config.toml
n_layer = 10
vocab_size = 1334
activation = "tanh_gelu"
parallel_block = false
init_std_up = 0.0482
lr_mult_qkv = 0.7
lr_head = 0.00847
decay_fraction = 1.0
decay_shape = "linear"
seq_len = 256
doc_mask = true
steps = 2960
dataset = "wikipedia_en"
Each number is 500 + 25 x the weight over its row's rms, rounded and kept within 0 to 999. Layers, rows and columns count from 0. Numbers have three digits each. The size before them is the row's rms in percent of the matrix's.

# up: layer 6 MLP up, 1152x192, rms 0.0483, rows 595-663, columns 0-95
# down: layer 6 MLP down (transposed), 1152x192, rms 0.0482, rows 595-663, columns 0-95
up595 098:503508518504509521480498546475527540490527522505520486502474469483519514476507471496512521508481507458513503499479460506449530531536491503542546525503505529488487495539518490485517536478515499490473500485494524467530486498485515541531480488493441525506483537492466462495482517469470519461
down595 096:523554476490510545535481515514491507467475529486428459470552482465487483513490493503514468528482475473474510462472502491507549494460493511489508515500509510501498445509515518475529533524463490503549524515522523523469500478488500512493505498482516480507457519508529469470519515512474480532
up596 095:544513522478520474475481544480484481482506512495489521506497441482521531479474491549481522502486497459527473479504537531553490483535460529509512506523500546516479521441498472479528514506490487479487478501496475531474505488501512466532470484511488512491484508494515518491492518532498473453
down596 100:518522506492513505472492521491467531519536501472502496485490496555522487467486509482466512442515471485514499525476488520458540477509463472504475536482555562533487514517498459471493502430524479498534502492510488471497492510485487492465491460468536530511498525527477517496460545486522464521
up597 102:513518462481486469479480499477455498462483533462506479519507528525438494506466516497505529495499531488498530488511462469547549524515503510479473499516502535484491512499523523551464536484510528519472477519510526537499500469524487543482473505486473502528480488493510451477448489491516480482
down597 109:529514488508523468525499504498445497472513463485485524452555479495522519468477499535452464524494525477505504519443458508507469494514511471506486522480491496487504513523560490478520517490460490498497518454493457541518517459549537530485471530520535489495479467501490418488477545469493490526
up598 095:487526514559467511478493537502462555523458472484475474479529492487460552491452504475543543495497465495507469547517448521528473523498514478548536549503527523496527522519506466495545492506481522518489460497516497517490521487511497537466482525502516459492495472459520516517462496529507525501
down598 104:532458482516499507483497550508482496505524508509468519512531451513469485496460523513485513524468507501517562485522518505504525539510532547461537501501514511476494533485519497514462534522548491514483549518542512538483483474492542541524463533514515484514506475469484491537518493491479548507
up599 095:513472544419482498514520458517540554481495487501507486544468506477454513485477488489505486500528486509537531492496508502470522451508446483538438509499509527514480490518448507495498485529497490539487549479512476525513518538492513509499545499471500514504516518504486487498524508513513487431
down599 097:483526453524521511536492465494511491467509515511468512508511540485506481499469510485517464495529462501467495510510524512539520505477478509510489478512512474461478484548508497498523485514506496553519514492475506501510497502505462504500560524479521511485509503461503471514548474509528544446
up600 104:484521515495531458513526536453480536532478518519467484504496476501482496486479497529495495495515535490532492487480424512503518525509528458495535511556516539489540520516553472475488535512527505464511507507515494520513563534507470491494499512499466511554514523488545506510517486530487499474
down600 103:516507538442495496472468526460512528505448527484519475499477505467507505536501522543493494527493496527477480494536489467520524505462485454495495504525541478517498516472497515462523502513509485522498495521491491496460524532526478479467512483465446519521540511483554476533507482519481506479
up601 107:488512504522544466512489548491526505476460511534485496516498512520430455556473521500492489505489527492488481513493531497472514513547500448510482486492508488465495495494521455532525513537541478490520446532521514545538505451507493510478525477484461498490499498512542470509464526527505440460
down601 112:521523517521509523481486507522510474467484479492492544515454527511525509516462500526539483464511537477483443519494435491510507519488516498489470496465481504497470500535485507476505483509525513530516467511504466456538521505486484490490526492470484480475487513482486502522539469483477521530
up602 100:494523524532502518492471457503519484501493513501519491503507466467530507490495538521503514507525491536543462467519559509489510488479514504530485470479464531542544472488485516489520474511521500520491533476486501481496448549475552486477456470483480511550505498480523500469476465483506507504
down602 104:509536490466490483542513459534468483513477493482553492499494450477476448452489477531456516525472469514534524519488525554476514466486469483498549535496465525498577498504545500539500473513505518510538527503506553502501500506496468507465487501502484519491513524504527459505478509496516497515
up603 100:519541529501489541528513437494549488504491492493514455493517466494486519486451517519467453486469495498466516466525495475495432498481509486463497512496488533495511485480506530487506524505521490502495507459484524520501520488554492508523460527501520506470471455493476484537452467553478478510
down603 100:506469453477477497479486535490499499490506523549495498487489480463471504458508539502459481485502450478531520514509504500501473472513510521494481488520515511538482525494522530539491506497505490487536485556468482500535506496499520482494530507450485495535532463531494498505507483477502509482
up604 106:524449494505490502462533492481496487484526515479485475495465500506515532525502478501508515541516495512510524466555529514521533492523501526485478525488533516532539471468519521492518534526526554496545458516481503457461508461496474474498513495524481511532474528509534515507495487501551496498
down604 105:577524478471506494515480522530521465520462467488519498522529502512503459470517510499480470499521499487488519533491484510502491454470487493493472535470489497446520497552518506531528485543484441456453545526496530500512495529510516507529486531523477459499480511500468487518564504525478534505
up605 097:496508484517490492508464544512503507482461513554509504512508499469524482497500550529521504479475482474466483500498490503538467500504501469487507505516477508496502486530494496436474469468513508524554506502473537509532481481488534524488500478520480478484518504515435544519506477507506518513
down605 095:514493518487503489496478525522458496496531513492488482479503506476495494493488435514515501503536520426516507480504517459509526503493504502504492455465551526546552554485576496542518482497487507521500477489538475524476514503519506508532493498517512419525547500479503487554534509507499469516
up606 101:513506467531487501503498496520524538475533489572476555511503469479529456529507492455462502492528525533537521496499475507528521514527496433461516495546559522480505485512508510484532481553502483497496486531504508508512514503478576514488499500487552510569502520520481487457497498529520470483
down606 097:492528538491492501510455449460498536476543499454495481530503496518460466446483518513541484508535496486517490505536515520526529528534532506451468462526543495498483482470483510493496533508463481503490525522483504497499504527470542524503502499518480512461544472502513504486498491497510473490
up607 094:464489514496509510551522531511525530481513503508525552547528471499501470456462506517527504523487497499474481507554477555481481524495541471511495504509520531484486505537527463518492452468517442439499502533500494470471474517532503549485491485546513476495497504493492473546494555511472492486
down607 090:513469493495508492474489532494498470518496489474515480453475510504488518525515480530494504467512499513529511505450539444513533477519509488508467487455490505560501511476529526486488491510528502542557528471518487542496475483467524507482542480473524486500490476441518503528467487478455498558
up608 097:463475499544509523523442506506460523514497490464520497482505504498516543473499477490462505466496536511489486508469448462512479494525513472551464493510493519486504494549566516487486509518539515501529525533473488498516472479466514507486513503515497486524484520533510475518474495512515491532
down608 101:453504483483505509495487470490546474502527463465460494546522514525463522508490503479504490532537498514487553515539473504503483505478509511508516502518514511513493467482494502522526523495474461495506496525497487508556546534479510448524519546512486496486494502468488503549504470507507507457
up609 102:459538508490539475497512502474521502511522509510545531498485454491502497496499461507533465456477496510510499477481420502470472535520494513517474535483483491501485477513474494528498508516494493513504471511464459539477505536498489470510539535533504483518554517500467458519489485481522467488
down609 102:550475515496492516496548507464483477521537509512538511510486527526533512486549473475475488505439505479519515534506506496542453471519443509514467551482487521507493508519538518525479518498511486471482497451537488493535496541496518522464527502445498500480499482442484510519457503511457511522
up610 105:516498557522485528526508494476479516491529499563540511569485483528500466527520532498527493505493494506463479490492519523523507515466527501485506492483509477516509527488525533466491508543551489510483513538501536506490486545510487522515473465446518538505517505507492518511508480484476507510
down610 096:513523472534518476460495505507491494470502487506498528481515489497513497529516487492510482519529526531508465487497565489502450456508507449518498474532542493509506496460495537531492453492451500513485524502507489481458488488487491501492499521449438509533553491513446487472472455504527483498
up611 097:476478527481452499520502512510512505507476547497477551501490534492486454514488493538480544482530483489503566496550492490463455498492480500510464465505492522517501503476496469524507513509513492528506513494480508534496528509510495476477472545497501458525531501531504515510518530547455469477
down611 093:507488473445552512479514440470472530514508505501515499531510506514514489531510466508504496486484514510545538477525489483461511499497466472477561519471518493503480529488487497529508476479444488489491487456520547514477542521463492485511501484483480493460459507509466537488510516504506501521
up612 101:455531505490497516511513512512514502498495476527532509557535485531495497504475543425474461518541510494475517454478460480471523523506467546517501488526532553526533491510524474483529506527466502515480504505472506508487528517487477548497500550470487454541525537511506486499489478495482491517
down612 103:460501445493514455522442511525494546475530470477493468457507511525491471478506524489513516482476467471449515485515526502506486487543470494499522513477502504447508513468484493498551515502491497511482507465505474475513479512468521487503519508497492578491480539498496492494497500510490491478
up613 096:533521522476484477511534509492513495506499487529522535469525489496497477523518472480570469484491442504486493488476497496542507539503519493505514488486551479546507511489502503490487487539522477485464521471508533509469489512525498504476482512484485487488506462519513519469492535470494489534
down613 109:524508510493454520505469525474475475496479538508487484521492442468494504502465468507500504511535477489483478501476520475540502494484561494504513509522503459454483482505516492467490508513529505505488491526457497483516510508509543539535542471491486549492456484535498506539475519511492511504
up614 096:504477481485485510503499511466490518485534509495478447481523459501519487492549439443586525455500503506499502504481523542478481492495497470545463500479471452506477473474485472499507498503524524458535525508513458483479461523495497455486504500528534486491476495444462464491496515528502506475
down614 092:537483514476490492484535535544470519537480510487515505483516496486483503508433479532543519514496513501493489467529478473504502500491504516498454508511525534494507498520502464472523440502507479471468506481471472533555471464490482526541509492518521487475552478468460515491499498543520505486
up615 097:482509512474486478515444507529519495481490469493535472508478464492524497499544546505542501512484482513502525533501527483512486460471491517496517424485500465494498521478503557545471511516522487536515499492503504519525470454503515519496510484476539506482482522506467492550498436470449480512
down615 098:545504522514529500515512491487511535556514498522519519487530494506489512515477474462454538491517520536537473495516492484520510541479491504444547497470520450490464477509470468498517509520517495495457469538476462480474523480485508471493521478502518532479481455512475479469481481496522499515
up616 108:478518544529520458465504479473449470510488510553507464475499509528528453480496503448491470482481491511525517492522492479494503501528499514531481464450527476474507486493506493536461446502519477492495502505481500527479478489435462492554490508506453516488505529483528470478445493505514524488
down616 109:514488505539501514477481461487503421490478521456522486483488500517475533496505542511510529493512482502489521527499496467478444518501487495456538523527507523462511514537510487532527518509545464480442491516471512538474526467518491518495478445486473487493474531488495473529543514498496493507
up617 094:496478490512488476505453446502535514498506514489523521477451508447494527512499484471516516473462492537527476494475469502517500508493440544501497482489474523501504502501525490514493501521526545498526491467482509501472568500488505433484507471442459529472510485545509496468533534525543521533
down617 092:518453473483493515518541506496510507498472467492522462460509485482504505498539497520484499479488531509505531520463548508518460495492499502498558481503493497542546503493474545501524517482438518488527480499515530509503453518500465508493491469550488511506527505473463516529466508493497509502
up618 106:510441516474523492525417524530517501492481465473562526514486511461514465476550515526496462514534525482498462531523460501506526510480502488517511450495505482516515482459481484541504526469480510520523501503514513549534491523471522498458486513449474454500538484532489448512511514498464487493
down618 099:441501455466519529498458476479525472485513555479483551513534544509499506505499527502502520477495504471500543552473472507533561471493520493539489517478471526520484487461482477523530477532500485449552497474504517476501526473519494481505480549509528510480482530486524494493544490532484488488
up619 103:489477531519498502522482494501495521502499527522500522500519514495441521524500513549474456446471520531540522511485467505479500514510447471446506547505525540487521504477476501527524488523495486537491527487546500524464512480465481482491516482512461526491461497475449536513537501448479506473
down619 114:479463532486481541479482494562538480507487472518506500537487491523496482505484565471517497499490505516520514497560479510508528534508490475551452504459500489558527512498509525494540503513493480487556526469517462559547498526496526539515502524513506501456483493476477480494473487488511506482
up620 103:498571504471494530506433540511487485483512503451502462515482499510487511512480507506436492494478486497500519508518474472474580501463484491509524516522483518523521489531476534503494524510444516502481483447514489513485498527457518461493492533452468505457507529475478473457516488470512496529
down620 104:506490540472509515507529472548482519486458518512512485469466469472513514543552510500511479463519533507503505511530519488552538473507497507531450485489510474459504551516496495464508531506472487446553510508529500503525492494468465499494535508496511474495476489479497487523551519488488541513
up621 098:518515462493519496504462529484503470514488501506561513519484475483505486519499573518546554501492525521534459526483511464532479469505485480472511511539483488505495507462488471490496523535466484563517495534524468513467501498489502465500533465475521481518476471492519503542487511465532498503
down621 101:511508507524483497530511492475512511477505504510508528510481471479508506487512491467490462484477466545459469441546478502506476511498501516479505471500530530491493505497493531535452445530513524468544525470490522505517504487512499504494518501513475488526554502492466489488497517479521533472
up622 096:494494495495480513546493545545486509494474513464495498483491463487478526555489487528526477510505507490496497549549503467467506489527514495518517503523544478492523487455508517512510469469516519550472513506467491511505479474487551541507466489507476488493507501500546490486494512512471486481
down622 093:475486498488542553489503510459535502496500539536523451531452533499544481474494508519494532469456484560516500448498517586499484501500487495515469484466496550479514470501527488424499506509494507478483484517513513465499533469478492457473527501509518521524459474517495489528517468482526493513
up623 108:527530475461502485475504477464533499481526519525516444519508476491511535487504503502508465453513525495520525493496510451460551505474508518511448509501485507513504529482539491492500515478473472451509513510508453505461492529522516480487493549488533525538497560515546478488547502487537464470
down623 110:515515496483523484460478510510520514471559483484489478543471507494528507523523513483500452516518538484504491519490531556523477510508493490521443501529511486502483529501498531469503507491515515481474494491465456504488446483539531482497499530503494499470478485507511477500493457585486539515
up624 098:481517514496505470489483487433504500530478472514450519461486530466511491531491480493515492461517521487497494487476498440522470446513481477526498446472486466499503465448469508503520506467498488460485479466457516494543544514509525499519524466477526499497446506509515485483470538527511486472
down624 097:493505444495511487506468476508503501463492518496511508563484492512483523493513504523464506497525516508477498491506527510475487513520509504502480486516516510531489550501530518464476515472526519498497462503512516519463524511475496529520523532528528480477463484517501520505498463497458503451
up625 097:524518496471532461531460488531453490497523556502511480492496518505534544510483492547481509474477500507512465457487515487485488536514514485442506530481506490482481524496534472516531491494465476477496527501540519530512572494503524486497504510513499504520491506565504481549482495518528498473
down625 101:524472498479507543485470463498489558510444510509461474474476495484556490496491534499522502541548521538497506485486522525502531497472452509452493485516529519499494441495567479532485561470513482486537489479540437471489532539469524510516495502483514477515461482509490483524502481495488479497
up626 095:501530555460534485491487493459501489477518518528487525522499496432501461474507549505528550485526494519495469514470505501552487481504523513496463502483477440497477470481485499459515525461517500457545478496507513498526502498527518501508498467527486498475489529495487444456513499509516485529
down626 093:544446501507523507520522537462541490521517458505480491514513513537503501517476530534539484496465502496481533525492498476497507482471479500486491505543470509537477497501549497498469501477490469502519453519477521488479488530475498477500521532501517511485465489474503477495499495468494546463
up627 101:512478511480499509499512526449476504505498521471457470437533516490507510486523491494518515526523519527533528512534499502516472454477495494503491518520440471508497489519510506447474486493470489485517487497475463455467518493480557462526527464445496466423504489465502506487472488515537495511
down627 095:481498451558507463508471498484509520498522464482543493497510482475470532548491491506475534473515539498471513535516544445489487522519488505487484488514522492518503506506526530511563524510447502493463489511512537463519473510522492476490522514469480529471507500501546499530466508502458539456
up628 105:541534515536481472516473510506490522473538490518462488514500508513504523452488509489509428459502519530505493468514518497489504510516535536475474492502508533516509513476507489458480517506492500475474467526479489515486434540481468515464501501497502492481462485500514484493499498492531471480
down628 104:502535488493460496467503478469494510513476501485528549461505558516502498498486460511526500511486485522479505490467497495511468525553467494495554478488530533495537504500540484483505483531502485532496505532468509501485521487497525473518493493488520466517524470477510427517498494506486503521
up629 102:517525518496460498496515519500502494497530501533498553525523488481536546472488500475531545491495505499540510495502501488486521457497505496504500500484526532517506512499468458429533476454521447454466500516503472507476502444479515528478491443507499512485517511517540498499460477491453503480
down629 100:470469502437503484459498489501462511493456502485441494519501491494498465489515497423542490501473514488550471510516508467525463504516542491494506489506501450521464493499523532521504488504438478487489464504498507489513471489511488495489527530496520494508520513482460536530541507505519471513
up630 102:467545494443503486489453494483467495484509477533498459479498523500477516472467495510448519471527504491499512474451496510489542511505521497526469534480547498464533471493513484501491515542491487443498436515511510519506508490496499495510522505541474522500513480474527494528473462489510514475
down630 105:442492473493472504486492491522469532517476519515499512489550530471500470481496534497494528503551542499497462507504518489479507524511535543451471519438514546482506518510514506451537511500480527528507531466534529513517506499510478481499499523550495542517471537522501491480506466459491495472
up631 091:546523521457475454481477502482523484499479516495523518490472480502499490515491509535499499458521533527466489508519488512516545517485544502510503524528506535544518507510491482539555508508519521510524504507491480494487522479468464472475526512529484492473511527535506450491471523542490523509
down631 091:492560499503509494528547515505535511535454477553558503475488501533487503477508499522468477506508507492481510494505501481543500513472460539505474511511475504484486478507473495547479462480477482500512517464505481482505465504491485474495496487483544505520494492490504551531514502494508496480
up632 099:465533517459505515485479552462541531459511447476486495492463515513513525498462484499500536529485476442483506500445479531459471487517498497489497509482483501487480484530545516474472562530526505517539485519504497493506514529481506500520526503475482521548521505512489483464465518488522533466
down632 106:518475505476536520507498558523485452492502483452503497454537481488496513477469504519489528506510521505500499481524514511480514462463496442425505481475467492480512514489508495484497518471500529557487494556490504494501533493494477472502491445461517497513514504482515528468500515492494489489
up633 107:481472492480544464509483472491522486482521502492492531459491489508475470542526488516486506524529537435530509532494507499495485486509519524502502512529465508480472527513487525476539524523490523491496518471478525430474470467485488509484513455491475501519496525489498503516473561492492495530
down633 107:486478493494522515470549460483531507528455504513514515472449485497490519498487488522547499476509513447512504521487462514498445482507511466502483520535473498489513533502452538451520516504509522490520482494499496501493476472478487536490520513459500532462511536462472522571493504473509510501
up634 112:503500523486480497441498507487489544499565489517489503499478515471533486498555519510506505470505511503498520487522508486498510512471529525480477538497520514527529486526499538485524463502497473487498513527499513487503486466459513485519558487505503521471540531505470469528475514489526469529
down634 105:487493503498497496500493472537498495489478518501460458535550528498478531485533532493490468520475489503515467541454483491500533492496482557502506499538465460521489498534519535494482533517516464499549493483471499499533549543478532513495488487538503528492481465483485486482538534457457510507
up635 102:498497526464464531559524496503481523444525476490513508500485483424494507503473516526490530499486462500472535533514530498533487460508499517486471532475502485510487534504547485491494484487501506491541543535536513467503508476481521462519508484488532510536491511475510521487483505507450499465
down635 103:440515492482496478520532464465506460537480495499511523490475509449450512520535529539483534502451507518496466486455519521506512553477428551523518500505540496505481474492515482504488502491459499468517480494474521498500536497571498519473512483500500525534521504468478507447501498506492491463
up636 105:478470478535528500496524525528462536475484503477499453491446532539487500532513468479459499496506510475464498480543516484524511511493465505498521504475515504518521503490486453504494522484538485452508467527508510495512501483493461471466491495503489548527535510468512480509516482482448477545
down636 106:474537530474522491475494516494507485472496488493515507510500495473474492522504508499482513472527503538514515511499443512521457537534521491518498507522521497501499529521516524462494489519539518511523489492476496554492513486501499502463505439455516502463505522487457482467504519481489511508
up637 101:458464472489486425490494503522498536538472514512496490509508485492568536534461458508466458458513532481530508493488476538500475482533489486524484491487471509495510495526475507468481501503510505504469482478519478491533471458479534528488517497456515473500503470512541470451478487488507510487
down637 102:504533489483463518516475499485498491478477507529527479567524506505439445533493539511481489502522483485512446508517501521457515481482525453513486484517517467444520535539541482532508476477511474501491471458464493503490481520507529479511525513519531451505485479494551533499507490494524542496
up638 102:539518498489540472505454534521487520514513493491507444503520550538489536469518499500493500489446484538485498523475487482499518488516480498530484476494520486470488468494490434507553522480514444521500516500538484483531493481503477537534486467521430525541505501487497499516513460522520496459
down638 095:495489488479494511512516488497468522490496510514482516494470434527500471486486466451486510507505503477525536485478547495501504525511513487488494461507492540505508481549500545464475451462501496471514533486465513523473486465469500466480535482483551472500488560509527494525465539486463532517
up639 096:503457441471485454524508469490489516502488504501493521518489514474489483476486533494475519486489521508560496512508518502482506493517479547513494531523496483500510513465464458544502530476538472492554497524519493486471492531494498494492477548552489506541492499495521519530478479499493510497
down639 099:563549529513493498480531514482536502494474496526503512474508538516507487459463490498479530484491510460465526456479478481473537523508523480531493478527464512492446521475512473523447468464498518497506494453478527432522500521512523506549534445536476495544483475491512482530520504479497474489
up640 100:468497484464531489445483493549501519519497498528526473532532514442481502502535531487505487508506525505523449503554507477489537436481504464474531509517488512473521523512510521467503497538462430488492515457535508490488472517492492552471508505488511519534515493543493506487490498542489473486
down640 108:487491544497469522500480447497518511527463517520482509489524528503507467513486543515501523522524490504527485476486467510482531459452510448539518537479527483492451503507478518538483497457499546484449472516493514517575491503522506518500456513530435498507449485504500539460531476468506502492
up641 102:542550544476511493477515473482465507502485516501460497485486497446494525478485514500496499499491559508501484477508527544537493462474532489475507438462513497505503509481465455521498503508516493510496528538501493491466494545460471492524495490472511488521462559502477486470485503481509505482
down641 101:528487509516482486551500525481516506493513503523477507496525523539525505507511522528507503515499471477469513491511496498531475537542485495516492490512481486481501498512528449503527523502446519492495525531504520464509511503518511448507476498521512524462492513485490489568530490479577507538
up642 104:466536464494553480500530527545517498500523490493467493449483486481509492543476542465527484473468506517509512485536476510479496455487482490507517530462541490491501489500521494470542534503517520503480489521485510491499484508507477500495476501452508444501543491503519458494513502511488506514
down642 107:489463540548487513515461513489524481476495513510500485490527497502472550547492473441518476471529535474443462520515493500495486473509505463506457480521502460504492490452463557523487493493481519529507483490492493504445501495464467528521496468483478484476495552462486505518511490505492480510
up643 105:490502509496489486471518448467489462467498486507450510511511444462465491513489482489509516512464517458517498486502498457508492487526503487518497473528531486471482466474465539511527494470505478474485476501486537521486503503494491564512489493464500467525455451522512507514500479477522474458
down643 098:506539499511486525456521511485446503528510527481486477558523462487539527498549451527510520492516490458491509513475464523454486487541527494521504533495501475472470473451489525479476507474488521489545512475510473503484518533479522511532440561535504537524504515442487498495503515514492506482
up644 098:502470533483490525501521456483497467489486498528514489483518531449490520526493486459510492447481548465502514486509518476497487494483507527530456538499545502472497482506528464476531482446475517496486484503488490526489490504453479453470458507503469467510483513493479477484509543514470487486
down644 096:504542490492426525501471495530464508546486494493511488526503470500509549500466493527509503525476480534458473523500523525496489513481558527504510495474520459552515520540495504514494544513547491513507480493454529512538510488476505483478490472494499483504565557512518495506496471519478527455
up645 098:490486526494515504476530421493471496488482538475470545461490537462479473487487512472490519461486451502488540499507514462546513501502455549476511464467482548516512509521525464516477502525510482492473508452492530541465469513525467487462481508475501501518491470500473509506464478498526472456
down645 104:487567527495486500541490486540508460514514477459480495517509512456481516504460499540507501529488548496540491500464524485515533514503527488446461556519487474478441477509490497486460530501521457483461455538527494506502505536508524495499494493509505520501494512499446511486504530493524504507
up646 099:492475523494504446537513538497508508510490531484482507482513496513520489491500491486503484472502519519514526536509484534467507485504514566510513513468468505555503455459500514485477510513492519522550477458477485482522512516449501498502483508515479529468491455534531453509480505481460489484
down646 100:520495503483515508512492552470528497468500517488528483539513471462482497478479483512510473499482490505505428457512511447498496496490509459504500497491489499471532491568509525558527486468503475487481490520505437534524480506535497499484512521519471480460503527473506466529496472536541503530
up647 104:473478516475514468469498484476518488476478514502509487452481513548515492466510518538477481475502483512499507498480485534468549468530495481480500488478546508466500492531492451562553502500489487495523495461513475461509529476507481480461514472485456452518541564528526487516473523523501520504
down647 101:529469508519489515510514550481483548476501481536480474512498511487537490499547484484454479552534442472441526539502508475543454518516527514481519459475544486501498490493489526552504464485478505485557476498501560495519493469459514494486508483509491473469491447545527484518486555538499508507
up648 100:488521489505463550469486493532458498472499495482475524511461481489528500476431514484497516502490489541456461489464518538511531476442438512489562454543532479490517479499494525521507525517478485504531513525521445510540499472518556499548526496500511501512545524516513472496500482504520483502
down648 100:510482534500500484529496517497514526458485539513531530474505537449517453489538526500519509544540506465513524522508475460478536511493491500526503490459518508517537480490506504501540477502494481486504527464485530490450477531481477463522441471512515510529457516546507534473479477512529479471
up649 093:512499496512490514496479492468511474466531526530494489529479508495521509520499538515475499487557522530502547482484502416493462449495519443522480475484542520454507465534477470504505517484512476508506505435534522466500500494501507512511484492487502487492534459502460463520532497483543476515
down649 094:519477536509522516486525490500495455511520468531532491447504517523505481514488454503479509521494461528485543518455510497498490481519458489509478516458515470438517489490488482509454515509512484526506507500481470449492488487479500502539515518531478479459491526485461509511534495557482530483
up650 097:477519520467514520445484484535473517488497521514478523542509575495462487474477471532525473508505469532491488518500503479532487470498496518509543496475485524543513495460472508502479526501502496493503495485524518494501522542524493496511474482500477494478499475462506493526520496575528521518
down650 101:496527540480462488525485526457529551541527478506522490537492507536527519505479514509478492478443539536484476514498490492470499504512470479466489528506474489503479498469508509534494480504487530521467448469498509504495523487490458558500525510502489539520492468490480497437522476480485525484
up651 104:491501488520492453492504515524468502471492524504505523432520479531528475503523480522464521477493486504522475530475472536531506497567511474474530513525519495500521491535473503483501436496500522472503502550543518486480492474497482508493453492506523501503493531491527509550465502519539491522
down651 105:504502477499497511516487492482532530486472538487484504529502520459480512476501466521481476474512513494484496450469507491466561488506539521499488519509487533490516477496520477515446511477520467470508510506464490478498444501511505470533526484534457525467484472466488534549568508509527519509
up652 102:485509490493494496518494484497518510502506504470466525470493501492475509517447492473464457491496490485516488478472498498462456490474469560515496475508525458468519518466452509517501527520528508505480559505547508477476507493533517501539529446461473518523495430471486464487485484539495502461
down652 098:508502524525469539484510512536457474551507536490487450537453460490493482511472503497481499490539528431527474484480506482504532524482456482532493535488480495493448486496471557557496537503476515512498514477489511466501472489495481434513517504531538515528498500529477514497490483512516495532
up653 098:500511536436522475561465616504529473508498507495517509508479503482482503479496492487508516561533493504511507483510512523502533516517508466510475512492509514500522506480484475520495509501465454538497537504514470507495467477497546498549489503551517525515533501439518501508491529514469500553
down653 099:476474511562489505499483406483495509470481493523492516517552544486501491533494495520509501503503539487486497542489493495540533480495496501550527475503537487497476480544476541489498494481543529509508495516470560490469485502512481545495447476520475470504498506510491529468496491524497514490
up654 101:539520548551483513529456483522483504461511535493501498525501489457467480496499524536477517459479465496477496508487541535488483494495517532476486525534504482521515483442533491511501522478488515491476544514471458504525502480465473500485509486467499485476528521500477495506505493515491488538
down654 102:521513513518514478479506467496497468497477516508545471512480519525501526492510523490509489500470491483505502475507557511481512501477518476510542486495503469462469496504486495515515448458525479519539560479503560539502525480478529495463485550504458463497550482481478493521503498511533482512
up655 103:550474498490487500522456503484534508500508513490512485483519499509495478521515509482502493453499496547508542511536445516509527526514488490519525563469527524501496508518543614487496512513523495504485486521527448493512490494471486506494538508453492481481530497539568465501483515519489532501
down655 101:511503491541530501537512494489538510509516495533497491443447511485499481492486519494519514540525494507469483518512548508499486493514494501510487501520506544530500470503528476467496478495509512518476482528476518480514526564494491501455495501470514486509503491492476526473498480460479519492
up656 103:467539507487493490497528517500529509490511510510474462505503499490548450521479507486535494484508493505501526530515500530503483516534488511504494457459501471543464447485520502541510451493482501502469469474499425500519487530502482498496499488513497469472542531515506493498476450499497512501
down656 096:479474480509529522502506502465478491537485494461540515481493494576509515478508547539431522517513486527504522483507527463474517482533470541552477520548482497522499519489512453485517499493490488493497536511470490554491505520463508509518505464495493497492516492483476529473496508486506493497
up657 104:501469471510498462500503519512502515482532542511482521491526513456483470534503516527494494531463506464515533453524470491513477496488530482497498525512503425502470504522483502496485502484527541498545538508516454555501504515495492515495519531497474508433488477490487504524509491542511495507
down657 108:454486456493516541505476498502507521514500502499513527494548460448481506536454504501482474527525512477448530488508493557488502533480518498505489497527472499506548541531509482500485534506524545489504509453579501509518503518487467499527517514511536538517504531510508512507499504521491495507
up658 096:514423493455518501465487484493515491493473521495463477508455475532526509469514496447483480476508483502490498477464487531525531509451493496533513535532492485463525487481470468505520473566478525459468519494504502494474463478504485461519498501509533522501480492495488467496481498536555445505
down658 093:496509486491485509516467554539503485477487466467504470497490519489495508502507510542498540477509518532463492492481522473486465542504495519466477496511538508529492463494491487504532534491528491493499462522505486507505510558537515480471524486508476474534463506504478451483496475493470540491
up659 109:494483553491525544533485546498517517478495484489496497519491521527473483460485496513505509462525490479492506499480501485535489496529548502470478463556475486475519474486451557460499517487470490484479493502485502491499524462505554462557535548482513507488525534489535524534481559529498486505
down659 112:486492498526498542452497494483504486504541532490532531501528476506510462515565476497505488488547453526489545467459511482525476461484540500525515452525497514541546505464510505459511466516491486512484515545528491503487519489478496550508516545481480498483545512491494482532478514480477491515
up660 094:466432493491492514506491500505486479549505517513511523524530488499528532524516527529466472434505481506488490525458486534531470496503525466531516499504498496503488511476524505516518502500522499471501505474471472493479500499508514516488558476520452523502523508537508479508503497502513507553
down660 093:488570504497521466526512495458533481469518490506485499478505492466474511523462516464487517501467492511491507487499475515455506516497489507496540480463475540512512510518467468532492519512480524468500491506497511510530521501482462532511488524520524520538481521482536487498513510477443561467
up661 100:504430516497531468504479524497511522502503519428498527489523470548447487516489492495459511493494498474497528510509507458514525515512468506532503463496517510496481474478513489524517482493500452503484455509531514480508477500497536503512525553499462489506516508481521498552504515478462453584
down661 096:513499510480551505487504518557491479484507507513507504539555487478489509503525480501522494493542463514512521502501498486462511395518495526486525485488448477517487508484499507478470481503517511501536505483494491539495472509516512488524512479529455505436501497519513473479455505510500461523
up662 099:502499451498533503506552459499537463496505514450479490502509524496469477507523481471505493499499495493464502468530507508480509529504500497525514501469474496523582510504515524495511522538485537480490494473533499558492481493501515510518561521481461504503475517531528547494465491450471489478
down662 099:500499513510489499491539444528510454467516528484443500485455541477503493497462468469483501509527529522549506487494512508498493512517506488509494510502519507449490488515528478512507511542502518504528523530510531490503442464527498530475516528508484498495502494516527528503505512487470541517
up663 107:522454494476500495507514492470522515507495466467452534444546476513483524453454501513489510484485460502502487490527522482485513467465508469493490489530508489528517468516467483493501524466502513489474523502469531502467463490512511536515522489464495521515494511521500507485478491467484530447
down663 105:528505485539509498504494517497488523489536475511474522495492494529468504500492517507442489499455502470498498467475536518527505453494508501539524501477453501500486499512458478443488478516478493500461534520511548490506495512538468465489525469523521483523501508499531535493514475525453477530